{
  "n_layer": 15,
  "norm_eps": 1e-06,
  "rope_fraction": 1.0,
  "tie_embeddings": false,
  "init_std_qkv": 0.0258,
  "init_std_down": 0.0,
  "lr_mult_qkv": 0.4
}
Each number is 500 + 40 x the weight over its row's rms, rounded and kept within 0 to 999. Layers, rows and columns count from 0. Numbers have three digits each. The size before them is the row's rms in percent of the matrix's.

# up: layer 2 MLP up, 512x384, rms 0.0792, rows 403-488, columns 48-95
# down: layer 2 MLP down (transposed), 512x384, rms 0.0543, rows 403-488, columns 48-95
# gate: layer 2 MLP gate, 512x384, rms 0.074, rows 404-488, columns 48-95
up403 071:558472493431506493520475535549502434518535474510471449462479530478440556550522520501504518545467523480493458565522480486534480490442438556491452
down403 076:530470487464481478556456591483526493516515516420425473540444487468478457509494482546482578510425510476513477495583530511465481531446460466544447
gate404 113:456455589483494485468483499604445454542517561486535460519574601515480499499459425554503497442446548531495493474451517523444466544506507495540463
up404 094:487524528525525466541539517538468509527512489518473437574484499557487485453505478558549482516454404527474545439459468493496499530583541469479416
down404 110:455456563497492495477451514540434502527519506459493422527570603507488482465497454574503510474436493530505498460417493486473446521502481534551455
gate405 116:514496524462535433469514516520512480425466555472487477480493529523549477457463550501498466453476520524522500517496433518454489531533518576406420
up405 092:502514504570527512518505473487487520628577441498579436476458466542460595506487442481542496497492559477451455539548435516471530427426588519486480
down405 100:551458490508495473505518523482507507488494520480549473454484517612496508512505483434496464472473501526563479513522444525482503480491529580423425
gate406 092:434508503533421490543428477512536498441473539585481501550483519441409527511554462480463529505526437484447457546485530494510500459431542442461503
up406 086:524513366507555418440548480478545459481520465523561496582497437534504451559381493428519465474405514507495526453451493528465480512472449633525525
down406 087:495529398491547465424482436500516453483512487520564487577472484518474450535404441468522479474398523554447466499427497512512491515453478587551480
gate407 030:543497427484524523490511506496467498487395532483493442491466468452450513527543494494530494498530495553529512530504443505495523495524440538415552
up407 028:497486563552487511461467540507430521539530524517449438558448521599479482497517529537566499509498456507491465478540508464454545527417497515431471
down407 023:508553476426504502540471435495546517571497573512507454456476447509567528446393496463492477421478455444541512505507494440471477441463476476484460
gate408 101:538507506479496457406492569490508481569420497551491496491504508465458462513535422465586500494534449455471490460496491544504504535480461457490502
up408 096:461525495517541487524432414535495531412529505444510537540515476504507524473434625516463472519463491553491508513491529467525468500567536565494507
down408 104:503546463443500478506543483535529542486506520511528493528509514530511568486475460577480464465420482575528456573482521515559514493521534485529431
gate409 022:541462455462482471526421488452467513542575523471429466512461475458467490544485482483416511527512564474453485489508480546525475476503523519556516
up409 018:563538520480552510498534482502540497466438437464505504544516443460487515566510523498587504472467447488528541483454491434466428550510513550450481
down409 017:547527488545482481529543449486483554494476494502466483495562547468542476507552466531506496422522519477496448476495523489449555550533502557525397
gate410 091:419465463538530512587474463570514513485536551475529403507464498452432524501457495563513518507524517505527498433442520512585493543419569453473565
up410 079:480536460447524498484574540495456516526519457439521488491492497496525444535573502455420465493451527521548484511501454533499483485524507493492478
down410 074:466446461512564533506637515543504512456453409451512475530483467414473525497529494435501601530521448508487490501503504497535445515435554469448579
gate411 061:477441571486435522479437477524525475418437504489539493443489453537503529410507464498518551536544529521588460496512460495457500459473489540463542
up411 054:548483486520500489467483521481491532543514497489458530518499544491449453576497583516525430486416438536480520473471518496513528537507562489520489
down411 051:547483551518422508507461572473470540498519561497528433478438420540548488538546518465510486504466463473550537525501493513521466530521462563478452
gate412 100:469473456498524482522497493505455439545440483571485439528513484430580487420582496488507465480501470570469525486518587480457541529522468576517518
up412 090:582515522478494534522553514482527573461552507485519527503484508561446501587407498501540503500503538414519513500477441545503473427459509395475463
down412 088:595490517477500503573569418468576518520518475527543479482538507482513492547536520497506447470535460539589459513471451492482506439494490467588479
gate413 104:393404558518554461536477464479491578485565562444499526504496576500531543485511488492447476569542582474526508524574562485459538493547507486514528
up413 112:414391539550518535559525442511503519538562485449544526556519529509518502572438476513484469573468452474479470544497461522521457503557492415548463
down413 111:424401541516514521531476416543498511516539533503552568576526496498477503530423503526484473596479462431482473519548462506551481477559497425556482
gate414 119:546506491421494485543507528529558483468481455523527469478512514524523446562484526543438512500501544468573538537484531514495531539433528480529512
up414 148:502505547417605520435510482445548512530526491554480509512451499500534502483564466489469539496484460455492591496533512531396500410508474455544536
down414 138:513514534413524479468553507477528505520496505589476514513485531510525487499561485506457559522497486469478561486504499552393519420492529466573509
gate415 024:538468444490550453480319489482551534525520509512430474507571497533440529504524506451436517603524497480504567477522566524446584387519522462569571
up415 022:505416469573466535513461513410482517425455508510532466512502504515559514528540493466483477494485439488560429541522538548474511439515484525494592
down415 018:429505524504456522499597477467500575488525554451523549461522540468531442544579532505513487545539548551458537511440530462504485527575537478541470
gate416 114:528500509459460558512462557441430510483556588484472495483530537520474515620513515579493451457466457471498576454525470524503479493395419522537477
up416 121:458542519508432531535475595444525521432486527571512527507546433496422527520575459556563470494507407538474584488459505504509519500489465500497461
down416 116:530530532459492528489451543470479521445548537502467479520515505495452518546542446552537461532470430476446591403486476501526505460410446545474522
gate417 098:530468474465475511522494536514501512511538498514484485479512509573514500482533479564527505539484508565488488500502501513490529509504509481493508
up417 105:497510519399504495528532525519471469526523447540456523474517497510573463457477465542457482497472565577490488424516463490542531466416513541518528
down417 109:473532509456519419546509497520442452490485515514467483472472482499523456469483486511491482520400536504466485459553454502525504498443540524487522
gate418 123:492523427436574414522541493485512484480502521400497509481513562466488476506485463513504451482528577437504557495531541491472574492501556516505495
up418 094:531545544485438555558492535496494512477566483564528515490512481541457523526519451461459513495490449496496531484439520483527445497526496487534512
down418 120:483503446410569443498556505475513481481517526408527523470540557438472467511478486507506441446508565460518562530538546490489577511519527493489496
gate419 102:445567479513490486539486456384523539545469582547477525498565441523467509479514440538475506486520418544482524426476457403451514483490457519523473
up419 102:445592458521493501500496502484499517536460526558457424440570399560484584488533459540473469530540438523480548427440468474475565475518391442529458
down419 105:510559509542493502472456494468478456527468500553506479493573433507476476509551467513483544539581478470517566460463433473414562490510482480512479
gate420 096:516532475562556469486508571422475507523512486567451476531504537496549428474504478507478521549488475517453544484487585613431503517453487446543503
up420 095:498460559415486549464488467493503464418539510494479558506505460524465495505561486442523459498514495430549466500488425492515513490565486490493492
down420 077:508518540400507470453542434537495444474533491518463568467527441527475498477540516422509451464523501436562514504463401471503527443587460530482502
gate421 025:506513490459461490489425610455488514519538480468506509508492509531550532484562502462500485483488451495531545482480517599473488538486480527521591
up421 021:516460558497553462386531471504525492475486552443451555458536439540522489498469520471469494481421483564480566516479502536515557488505494476458493
down421 019:458515584555494516469547577555540526476524467444525536541488490445575550534509532497558486522445433482486494498587528530408457553463543515492499
gate422 092:479474546435524543505528502509453486453592456525448512551503581463440592520462466511566494523479422418527520499520522493535505548521603493555472
up422 082:552516508511545496491492455448480498480425466470484554458519480483551484436489488491422518515552501519483502437531500484509531480535537470472516
down422 093:585463485541556445598501500503478490509478498424529505461517427505615402514529503515459541505543525575527492524474490502427477445499440468512526
gate423 095:470510525523513527497484517485579572493560510539538496528417547593495541484572519522494535458504435533522530512502468466590530530490510467500494
up423 097:576548502506507503445491493424492409521518535549511587468526478517498410487480486463508553502457512478480401534507544500495472477498482546462498
down423 106:577523529513512541413607482446535424525477531574523575457490510536536424476489502506473564458516526503534439538477524522508474513482500505415503
gate424 108:446515524491513527469476501494489506499515535444447555601501505492513520498416500557542485522483442529447491486499559526564502472506512442481529
up424 090:522493586488510446536513458475540537493502490501573445511537494502493462515483523482569492526517554522556542546507513527477537543478474565531422
down424 086:523476563524521441503558468472569536529471541422600437550561466463481398498450504559556446529538537543533524591537505529538514528529511555546479
gate425 103:546562528524467492446515518452543468479552474550529550485473498463548423530481489509486517511513473490513489499566459462556427494504528556516480
up425 094:439530453513539491566536534466572510448571499445529539477432501531465498480538478537516517525505489435505516485413509450522534495473526471560465
down425 108:521562517519494453476509541451561545475477480513563597490470495443508469432520447514487527523497458470524518465517428437504482535464538532502509
gate426 128:514481524517443531451538508431507504463455393487483513467426391500502459500500497444574555492473429497516440495496457465512457483509507451547542
up426 123:446434550444561458535463482546430514556519491405530516532487463519452518482545516476505456552570533408552484451520489490520520502522525556474534
down426 133:473474495530547401511423531568482492511513556484552519512535580503458509492504476497456455494502591497500520527496522502480566529462459547481526
gate427 107:453430416495436581534444540485469454518524472459557527479477525481476449510509535472484419525455465454537485547553478504526535537493506561504521
up427 097:572512585481504405478522514528439490524478530447442459523435483284531524500464516508543563496565470490515522439452543546546467488473497417467543
down427 107:519618546508504434483596474536519516463518508550422392499537501518592584539441464502466488487529512452522472484478519524494431495518480444646475
gate428 102:546509568505494532484525449555451521506461533496477483516486485451526499541478514490507409434518446421462455440585440451533508533483441504558527
up428 119:533544528502543438555486514482546484446495532506501498553471514499461483451511525439434484477524488586512525480472571492516472455508509503525554
down428 114:504456453496502565466500484553473524494529471513530500458518505528529491536478479602591515550470484426499443510545382494484577532493501482500485
gate429 029:471382437557458458525525481498553595548507516487482508505569512483462433509565507481444449539538550485512490508478498402462488546530526449510608
up429 026:496447492467507532508523424555520495476513509511480490448509466569459478476521525440435505432516509558575485487466480440491499479474521509517412
down429 020:489499578462471493540468511462538399453502516534462531550575450453498596470523524521478539443456556522497520495608523502588536532480520507507511
gate430 100:440510484549466474541539544460497536503538466570486429514500492499518519482596504505459497440505599449479529486537574441471463590495472513545514
up430 101:462498465473475484502469499431507489515525512506528480584420479423592511506475510521494491431476554522522479577485470528451464592515425425551484
down430 102:462426495436465487538393457421494516514551482502502486583454451417574464510475507527466549430495552551495504576470474519467491615499477449499485
gate431 123:501466515526523517480449453522454454477453563497482470461579504513565546591446511509538468467526444524494471463512509503568489574432480426502515
up431 115:458530466550508537519512494489482534540499570525496456489516550495533562481515469527518455515522522491430499544524547560492489575475463593486499
down431 115:507458491512515513496436455511481407462479521485471499404559515491558538540473548452508482522491469540500470453537497492578482536427526459479489
gate432 103:403462454537516446496483501480498468529511577502538559460507413517498528489484467514498445524525487474508438466485462503504448509525478487453509
up432 101:554598600464507517539515434507511507477523387487515440497488530498517489469553505537511537432486516554515569499547521448452562440467503442566524
down432 093:405439441527511454495441528489536486516476570476521558515515437527482527487494498486524454472495496453526449472449452522504459510556467516450533
gate433 126:540436514519503492452456492468547509518503532472499464493491507545455511525533583524458489444489472490561496510461473426555531539517560487525477
up433 092:520392487449457458481524471494435462502447465505416486448518533532498507460539547437414489358479507465421418522487524449562547476463503477501517
down433 112:446537491472490494547604488543444524496502474513496546481524489405573489479492417409524516526517531486449474508559540563461475442469429461505513
gate434 083:515471430461521556525508492535569460540594470488529542530471553428571465522545498547455482550484457445515453462495584523455498535459488530563566
up434 079:546460540484497466428598494465508472410470502467501525472519503504518472492469503520540466465459522552361478472547458541507455504493468470504513
down434 080:451505514516525494497443530464520530490474522509471513470496461563468527544422523485513517486539448507411522453499457491505466494473483472517450
gate435 108:473468496592526452503529456493458522586469495615553411511486591489507533517554529466481441436568558506475521438462624466547497529463480448505458
up435 100:523441489434511494435565475586465485482562555503515544502544456428535495481483463553519486516471477427489511511488467563502431491511488538527489
down435 106:472520540434514536502629562528492474467504512448471570545597470435473521485483466545518556543408464470514496577495490601459448448545509520526545
gate436 102:484555582448488450535498486484472480499515542453533411542512536538471472509482514466463488511482503502512575531439545460491483538477487578468580
up436 149:487503551536489463521451491500506465500584528550465562506531589494498501505491496482522577479542533467449495548541464537520492515509514427528435
down436 144:480497540549494474480525498525469470492568504526447579496521610498509509483504504505504600519539545463433480523536467537525513543512503445521482
gate437 086:551540448531559492485497559503514455520502540550517527514488570540469515512438459525569488547495458505528453475514579464528475477528530503539493
up437 132:501547499533476511464575505466496384403585445438539494538536549492467454561487567536532494512462522533496487603504412557458497492512488496560482
down437 122:496541500541494533468548505457500379421554434460517481583514548501461455550485572547524503507444517546509493606506385553464503454519487484553515
gate438 114:475450510503482506495476514477538555468541466510535506460511508590435430496495444475489506500530559545585403555458457527493487520500524551466564
up438 119:476470462515447450545538506439543563440516479494492542561493500509444419498433453396532497520469544550527443485495497504471546531521473504486561
down438 118:495437481486464518543490574482458582455552500482456533548476524485459459496472476414523506488424567517511447477488464514482556478541492489506544
gate439 090:514559525545552496471483540528482488466446466427515474521497550530453492499438500492533437472489471501544473424491491523534477496509496530509478
up439 159:482515539529490459510516470528521501467501513475546496525514432524505654521469450512468658497506560535517415464526452487492602541573484567511470
down439 157:499535546506492453510507474539522501459506520477537510533504449532511640504471435527469689493481553521509447452539472477516584543586504578503500
gate440 102:480467539535501502463418499558567512465497548446481527505450508497515499493491462491475541568447496455510531464504475482572472463505534515488452
up440 098:564542533479532504534555478461516471512497475504500486472516463551467478610520488495486508417573523574485441529554457481467487581471513509511528
down440 090:561544480479535512522548478475567471503479525512481489517494480567504449566484455477479515418560513578513443530531472510464492574489471453517554
gate441 086:456474526495450458471408508436503477504489524549494461537483452506593512477562510518516496453546490456463532480496502510506492480439499532505512
up441 079:486513482494464492464448499461534549464513508458486478557511458531527527507517479545535493507507473476475580498533508542535501514475489528526490
down441 087:440460517481499488456445504456501490498533488501485533516480484554568534483521529504500490520529559498452564480553521537544539498482517509509434
gate442 109:471546573530441468526490540471530545546509467502514461455482457497524532570549483498476580521488466498437557521547561550538497469482489500537504
up442 103:545450419447528541416533443522482472438524531526486553527509618527504398485425545497523451484492551512567452522464439419485475532479498482419474
down442 096:505492473510532528473519448480491518489447606487514490530470488454490521459450496451522459466591459537610499517470542484460436458463484515482457
gate443 091:505448432526500529485517482457493515508518564563527413511454505474522471535489522468525514524451538468557490536484496470461534544490558480533457
up443 072:441554455493462443452582487496492501475492553532510458515508490484505515471519499537480536446537432529464522487463550452510477444518501466525591
down443 076:509491425513510530489557486502494523491517576550523411535434518432536503521457520502543524503484516443515487541455513475508530537542570430575483
gate444 102:475567506475511524505509562489508468518473548514461531432558496472495500500483453483460493545587460505568509549503484454488435515520511498451497
up444 088:483486483501484573550465631496519448534462539562530538449496521506534595475460473509477473515509410534522510614456470459496449529446537487453521
down444 100:484519543448508448475331526487456531547505561429437623449545527453497500512506466456450524571554450499441527519551533479464441541600490473479476
gate445 031:474473494482594425570479494509505506592536560587492495533455437500463529460562454502545530518552524537506485480513516550448430499530494491515543
up445 032:481522471550497441480504472519452481515386439529467442449462509508474515467465570458525530490472476470588476500488491507456438543501549519500397
down445 024:469527505525512495441521487544529480477441428467449462524570524505491472487503505495534548431537492512553458535541529510524542479543501469477470
gate446 134:539477505493499503529541571466485561491542516537560469571555460481501543487499519488508422542529484502435415512446507464543541536508511469545439
up446 109:531480542449578503474444481503527495491427439503430477490462469478510432513509495451564534490528514448401498496568550520519515548487494475518469
down446 124:465492476483509470471478432496506462487469469459428520483433552514491432504521440515466598490479513498575558447579493542494492492489506519487530
gate447 097:544582468552588518493591538498506445531503433471540491512468522542512502530452468537488472529455428505514521486459542490528469513543593585498512
up447 148:532552403493466471467449527531458442488458492491489511472496438501510497428478535524476376579517496508508538550449463538499490513481500509471470
down447 133:533548423509492469460502558512470432514459459493517495460489438473516492419481526513465351572539526511488535547485465524479525501526506507506449
gate448 110:492471504466526511527469489528497474599480503460583452464513482527490520501538453495485533478483456507444511502509504458469443565485436528507433
up448 108:471474515486443549542480487471465492567433493462566447452492453547497512530532446486503554496476434532454530510489506457462410552480475531507485
down448 108:445463459477477493570345437510559495547478461502561477510503446541519504537458572434492558504425487511440548467448487425506490505523534552507451
gate449 125:593507559468498490454526533596576476459466509479442470487428511469537529485480481613522488549488497528464520470558508486549482478496507427434486
up449 124:444505465546537512462567520480452504453522510498547485482450487528552469444551495492523491530452517529574464552478478475498487479446426541540566
down449 127:533499515525532464439737522518485498449466548491567461485456466511534476454531484532539484545444533529567494527522459468522472481446467484496570
gate450 101:540501574519493513510530486470512528467535518490530469514433559501558530531489452562477536424526462421575480492523539524579526510497472544487492
up450 131:519469506475448419453493473523520447505457490476484479430444486518520479578480479461468549506477575551545503519524454455535555500438446507440519
down450 129:493463476432489434463524478493540444512475471491494454428464492520560530547501470451441572473506569571530493567528430445485524504449469485501491
gate451 123:479505477509529471464532537506534554564494466465444442503514508488510519499463492518513464528518470430497545459532524493503503484442485467550488
up451 102:480493496523539488480530470496468549567454510481439459491468538466537457544507575501550459536503445440459521449539511499456449527490487519568437
down451 107:548498514510511523512463454473431442421502527507582581510503470526452477478523475477454541458460527549486488542447483507506513501584497520422496
gate452 099:550575525548479479502447541540576500481570491478584538512447477506509459509452479477568485527553427496497532461419520540549517515426507540487463
up452 150:437469525555438508424483473565489539457493508525433462514511520481501509500538524397547553502464568510488537534442450522442560444499558519516440
down452 141:421473530555428520427458459552484550464508508515414448521502542474484516499527523364510577523465567532490521530420432513441539433509571502480489
gate453 028:456508491531516538502492577509553485542475447475458510544483483451521442491534403529514471514508461531355487492506517566457504391555481429461458
up453 025:463531477531454542480536536435527484517436471503510480472514472502535487488467446543527508493526437503447554456421481515449446537485505428484467
down453 023:456461506515458519566394474460482543483466586413486528542508545543577445512443524460472375487473579513459475516437415506472459504574497481516534
gate454 066:540454516450435459450523520489535475506490469485511528506449510612497503503434480440449529439502471439452477476507451528552547473531470512521556
up454 067:525545503531453533485532502563546510565475468452494537528407499510436452550532434534564513571504566493542513520490537484484517489472499459520460
down454 058:573510500443457535433521532537497503522410538494496538484474438473439462572455504497547447461513433463462548506455425448444510456454541482517521
gate455 112:487488496463410529514550543519472469465508615434505473531438526512484518464547509500480532488496566512529545485449549522474544427504495484506506
up455 142:465509507465428478502466526593584510578424508525544489548533496550521566432492534475523460552477583487514493505471498502459506476575508467441442
down455 131:442543501475461456520477492568554488542474513500552453552546527536525575448498540499539476542508557518518521525470504506450532488624510476453469
gate456 103:492504495498497531434529526563516486450472483438429528522521443569473462511481508443465504585506527507468468520490471509432520528516469481561493
up456 098:480545474559437528521474503518534479463495449526445509499489526494411504499459503503508562424503471455525495455479525551501493490545494554539518
down456 089:521460493449558471449464520527482536529438528514544473500514542460575530515562514513530467535475492509490499551495456444486554447424534486391525
gate457 120:489474574548435486475433503545509474536529536503468478481519530508484457499528474551495478549516536547514491518476515529546548455513469498530452
up457 094:545508494516501597583485483516467511544538546480497457528555548493545520540478524520542526543526521523554467462481521518515514530510505457504578
down457 095:526497564516436516551457507557517463550518534492449515520522532472508472478504480568564479549513535499543521477463515508549527503510491485521494
gate458 127:425482505481484521546505550486514483486555530476563515510512476463500513535509497501427561554540612479569475548483494503426517492453417557523523
up458 133:520470507502522523578458576487481522491580452494449488468562490474554462418514491480482475476458507464488504539463469528570427511452477527476379
down458 131:541489480453493505516529569519486502435499506564425540439531440474548508463518521449514449491472462512504540507448434541613441513487491488445463
gate459 094:473538518474530431469486471418640523455556532440475507444514476559450478478594475439479516519508511489459437559488520540433496527519464498503474
up459 079:496390486500435540522499517472419431509457412519545499542478507466565521558487488527473524459493485531437544523510593458597513489504498463512535
down459 095:438440474489457520489558550500500445544453474502568462504509526487480497573538482493483541432450474530528523532462559413590541480510451484528519
gate460 099:488564498542563506425466543541483496511563511525496528518501584503520541470468525553504558494483550433561573511503489529499519473504479502479570
up460 118:487509481524564508482465503509429527559545448601456510511493606503521454510548545607549576539498494455527489537532590488444455476441529497514490
down460 125:503509468514550495466512487501423532543516480527461501519483578451514483500559548631541582556470510452537495575548556518468474487458518497528521
gate461 123:507545544506491470500436542527564493471527453486503565502496450579498462565519439453465525550538496430467468618458579455472468497457544513464473
up461 115:517469470487534509556501452456523507542514513532427456484538556508506550453496492487483539485532548572500516430495543498448486539533486478513522
down461 117:485490482465477538544582464433485578506483536513433465555503546546481508513510482498490520506463478513522514402467539482462504543601506517504544
gate462 100:465541492530448522528425514530458506496446568566498509438476475604463490523569580495486490460450480513638467569529427451468526493505484534552457
up462 107:481499487493446505526520486433585322470496564534478486437555493476496491494500528591508550478508566580495490506474561533516476475582533471559533
down462 111:467504475522464489561449480464595318476485596547483493418499514455467479475493500647505536480502549609518486514421605484536452467558552491561521
gate463 021:457566543507572575516485505504435530517419489500513471514513495529506532480458467475460475522520545539566475495523496482509563538441529447496449
up463 020:522451535548411473502574438501565490513487475442484497475469477466524522510488497477485531544434495509426439457508501552471427525527517530485468
down463 017:483500448517405469512583502454515504537502550457454519479421545452511568553460384490529576442477494487505509438495380509472450503498578436543467
gate464 129:428494508511471502437552486502490486529497555430482561543507487519484400510538515454450508486466528429383507413491519503517468515496481494488473
up464 098:509556483521478507557443418441567504457531517505479476364427455515495498478512510355494507571538526462566544535502552489523447449436491487572462
down464 110:487448536464499456431604557556439521515474487479504550642542529522505460505481460644468512455445466488430505426476476489477516523580500514452526
gate465 075:600511527538544487409508522470464542550428440493460458481528523463485473483511491477553499529423509557466484521551455465542429514543530538486469
up465 060:379474490489508557526452483547498474468522563528582537515440567572487538529501572518443535411585432474530487473483483525489534466490467519515546
down465 060:571503536558523521462570523504493546493526520479439447506537499430529517494480527471501554465469483539500530529499495507544478477515512478481498
gate466 102:485486564488468485565545431474506464478560502533461534466480520505538544436511489533511475595496514493539507376480549496474481537551450533520518
up466 111:480487490498600452541552445445528513527495467456517476541470520574505490511510555503524555579483516447540464474550541420521513502504521587538527
down466 104:470490474461551454498552447492529525517461451465506448562481546593513461525489522514524574511455509461498508539541502465534560496573524560532520
gate467 109:465500504440460522498498514474554502536510514496517473532486538464531513494495526549485511472490536483513546552497531484403503510468506530524482
up467 133:463487521582408462604520533451487433497487484570484560587478475509514514442478513444533487480499454477508461530534546497482493501501423475504552
down467 122:485494468541427470565537525479478434518433479559470546568489500534514480485443479449514488494526450489457485543547574517496526555465466513467511
gate468 045:514504526492482524468481514474599500488500512512495522548470527468410476496566542521509497510464522499514471471520544506536491550514525448487445
up468 040:473482526541566545519587556505521479642577561527421479492551513473510508480576486475478468517492505499465498505483524451449467537500503469541446
down468 034:481477500465456461466410461471469515535548501522452468518566484441523502470494490564527490527514503498500537429457478540487522536582466521534463
gate469 097:428506543504498563556506524521553507546589544497524507476516486540484532517486402526520509576514500524504529567465557507488443518440501495525560
up469 112:548458480519505514450480462452464509425443561545487515536505548494531434442402474489507512497497474465479454480426548473425490523476501484504466
down469 102:541450479493521503440447437490484517469462551538429461511503556497490421444412512507463507519496532472436439479419500463466529489508477442501456
gate470 095:529478499501511533494488486586511464488510582442475512467464475508497539487541470461522541462502505492571526422528471460476492544536446527433513
up470 077:527474493463547486433568472544524500464444477465518488444438446448499507512521446382507487450421457456457528508452462464533464529454447489469503
down470 081:475511511492513484471528514484457552465539469527512502561515493475496477525521476505525463514503547506366485587453547558559528473438480483484547
gate471 096:500448508499575461374476492475461485517422544485547495518497515493466488496470519513530485493471485489421491456556433547550440534503371523487507
up471 087:494559490476526505572574554523510504487503471499519481465493536490532470588475470480490546460537491479563552496470529502450589445481516505554516
down471 102:483475497467478534539489574447482505467554488487434481451531494545506534520477450493463475485612514481528435588468550500488530501501561530505526
gate472 083:495457513461511517520452544509532493451566449432482531546429530522442560559492460480556517516508464555517494561524569513527466408533466491559493
up472 071:477502464523601511474565591485504514490571618450487514482509490494466492482489510496489508536518488507506457458437522479480560477479486537556454
down472 065:522489503554488524485530580487481495497543624523485530485460500490486448476500535473529524559552482532467484457446559459503519482489534502546424
gate473 129:415561420553518454530459507490540486469504503497507467478585464499472459481428492555560444512500407483457521446435499568527505555501534483518611
up473 099:508462491512455499464461451539533540434564503471427490553494525491385466525429503568579471549428427517521457425536437533562477613542553490460423
down473 113:549420570445497506473505489504456520503468468489463520516422522482514510536553498445477560489498563474497490519590513468474506474490496495494418
gate474 103:538499488534490550412548503514566529460470535496477444521477509466520477535504454559450554467490521491562446478440464416517458432512557433502494
up474 121:535521522451493508490511499550436434516497475526500506551526531544452571553506531512503502454504574545504458533586530447516518527499561480467476
down474 111:507501502452494497491544527544466408516495473559471589546517509549485562541518532482516498475492574509533479521613552495517568516519525478420485
gate475 122:549564466464490487507487519595516511422487589492552493519383487514498498496528515582531568550544546554523521532455450500460490510484498514504514
up475 091:567541492523546552449517439457463488425421529490500536516520486496454517518461508528535533436496496539455454490526479485553493436524514433490517
down475 112:453443554515511522465492465443503475542485446487450548497596531516466495500447474403482377441488460471494494467547566503555508465525529506492491
gate476 082:435525512547436474576562545476486534436597469537509472472509477489463516440587507519484557523448489528541564464451497476508465496530500443547530
up476 080:493508561486558501576424484460550481521487518481503502474536519544483462508483515517544483467487504488520537404492484493506479492489484621526545
down476 076:485507549482559532610476455512536514548506467464493527477548514493450468477524519514565507513420492475496542426473468470523421467503497581548515
gate477 094:419533551499574472517538496564554524464571554540552487500547526503512465494531523508469522472471528543603514473484507463544485481549465445466501
up477 083:473454573565581474511464502515545476466515492476498503519494481520511507482526515487458487494517521538543477572493564499460525491539500491476482
down477 073:513475491517562485492477493485525504502471488506558518463477475504488591479537531506447439525555458538459480517449556531472523452515526569455510
gate478 084:480498461532528463533470470484438530533570468466517414490524514445486489439559438480504498519511514556540438442517568515475522478486494571557451
up478 079:491551532503597483522495516504536525541517607428506484434496512394520421513526505493471454505499505528509470459466522538501507433533489452540505
down478 069:467615532479523466518563491522473502527463617461514528463502489428498397485487468449491492493457469452476481462439524504546508470541446455529545
gate479 083:473503482488481508591518498523597455528535540507551481509412563550455519470589534537465493531472521537534594462417482520530561523496460544506503
up479 077:489505516465459502481489508459468496493540555467463469464465572549527558515338552486500464544444546396450494480559523547520489458487488550508453
down479 075:481529508416522501517611495493429494567472573437457523430504558474524603527379508515514491525446541464414510534553561523489473475476495536500475
gate480 104:532508535469481534488562588570578481520531559458491493447463592459494515514449573479428458508547585526504444444477561526572438443492479598580467
up480 083:557487489416545551499526551534509449508561609492508498473477572480503425514473633549411491464536576499530509462556546482482459449490492517500501
down480 089:460511437480559479542554460444441486479492490504535531560541404431448463478575471537464530471453499514567528566587483491454553519485479385460547
gate481 121:501451555462488556427475504502544544481512502379477454482506498534506535576531529469495472466527466515479580493454521508538484463503497485506492
up481 133:529561489463432560448492418546419481403517392524500481447603516550452547535492515429499544398453436505472597536488456505504522500413512569468539
down481 128:511506493447460544461493430537427493459536415519499465466548535527484552479508486450502574442476480540455569526464434513488498494362524528476523
gate482 096:544474520453515512541501619558466508577519495529559486466551467442551424541577480511475412515555463542527563519494458539451549528476464488487462
up482 074:518506474457437555512514583552466490567527451485509476460532476538519496513535519516443457516536519472460504519517448502515516556522446559492501
down482 075:512512477476444500437468543535500493488546499520496546502466446526536507542448520496508474483509504421480495548514529448569462501459495462501505
gate483 020:459532527473435474508608524507475478455527510439529492487514468501508535519471479505548492431547472481501496501512451494473574490498472468468599
up483 020:545478536434399558504391497472559528479569458511524505555514441484499487530493457499539480546546485458509456529488481507512482539502505519477509
down483 016:453550449426456480449578475455456421533511555465477534447487446451437500509446567530499522547513525415498524502493467483554522490517526485471470
gate484 121:465519498499496609450519492537473486531556467512520473464497599534495492528582525449502552433492532545561592537479467471496516501428502405536482
up484 096:502484498565520538556525561514518560578444533554535480511495459518448537473453515501526530523439459496529513480442527554512552561538486514497520
down484 112:472526502536489570470522514518466467530537513538542473471479622523509491486568492448533575464508520577575580531483481484513525501405498387519509
gate485 022:516535531517445479494399508505509421448496474481482472496501478501503505483533449517464494587589546527513498492488530504528452473467466496457485
up485 018:488502510518541524451491494564501446537430513457539508512456495485520470481471551561473439540562475483586476478498527523483496489452496507499499
down485 016:523545534499479471526497491489458453519401435473484433511494431494522514507482524534529434485505528483507493475572541468524448507523510484492518
gate486 101:482498461501513578507534515539529493488476529456500480463530533582504500470514482472418542516485542411521562506461466485493495563446579614502529
up486 110:475530475547464576511505441604446551436488475463486562523529482460490596498525486500512530435474521498558485470479438463424519515568518562542483
down486 096:513494471556497565550501455607489521455495497479479560500543508487512570495489483474442543490497537494576505440454450478472504518524525579560486
gate487 107:509485391456488447492530486479490516505555495537469515530557488505446455480540480529545495501480376516466531485516468448570462545573512440491544
up487 096:556505541538567501528468488502480483491448499541501473500459503424537514540455480484443477441569522450498516499508511496406437523466474513544516
down487 105:509491581506490576578538479528470505468452487452499466477519507464572570514543468519396448470539572553564511449481502513436452489477460468508450
gate488 093:466497479556535494494500543511483463468534471458533442517559487488439506469549517502493495510523518501527411475572517444589489471491478502474539
up488 085:533476524455547559509477461501478511491459492531410508487477449452514520480486492468518539541509481517472575497437472537487504487513495481530466
down488 104:554405496465506510484577455519529519502493473551493496507483574465548508561519480522490525453504472532479518552496485565435493540490491528569490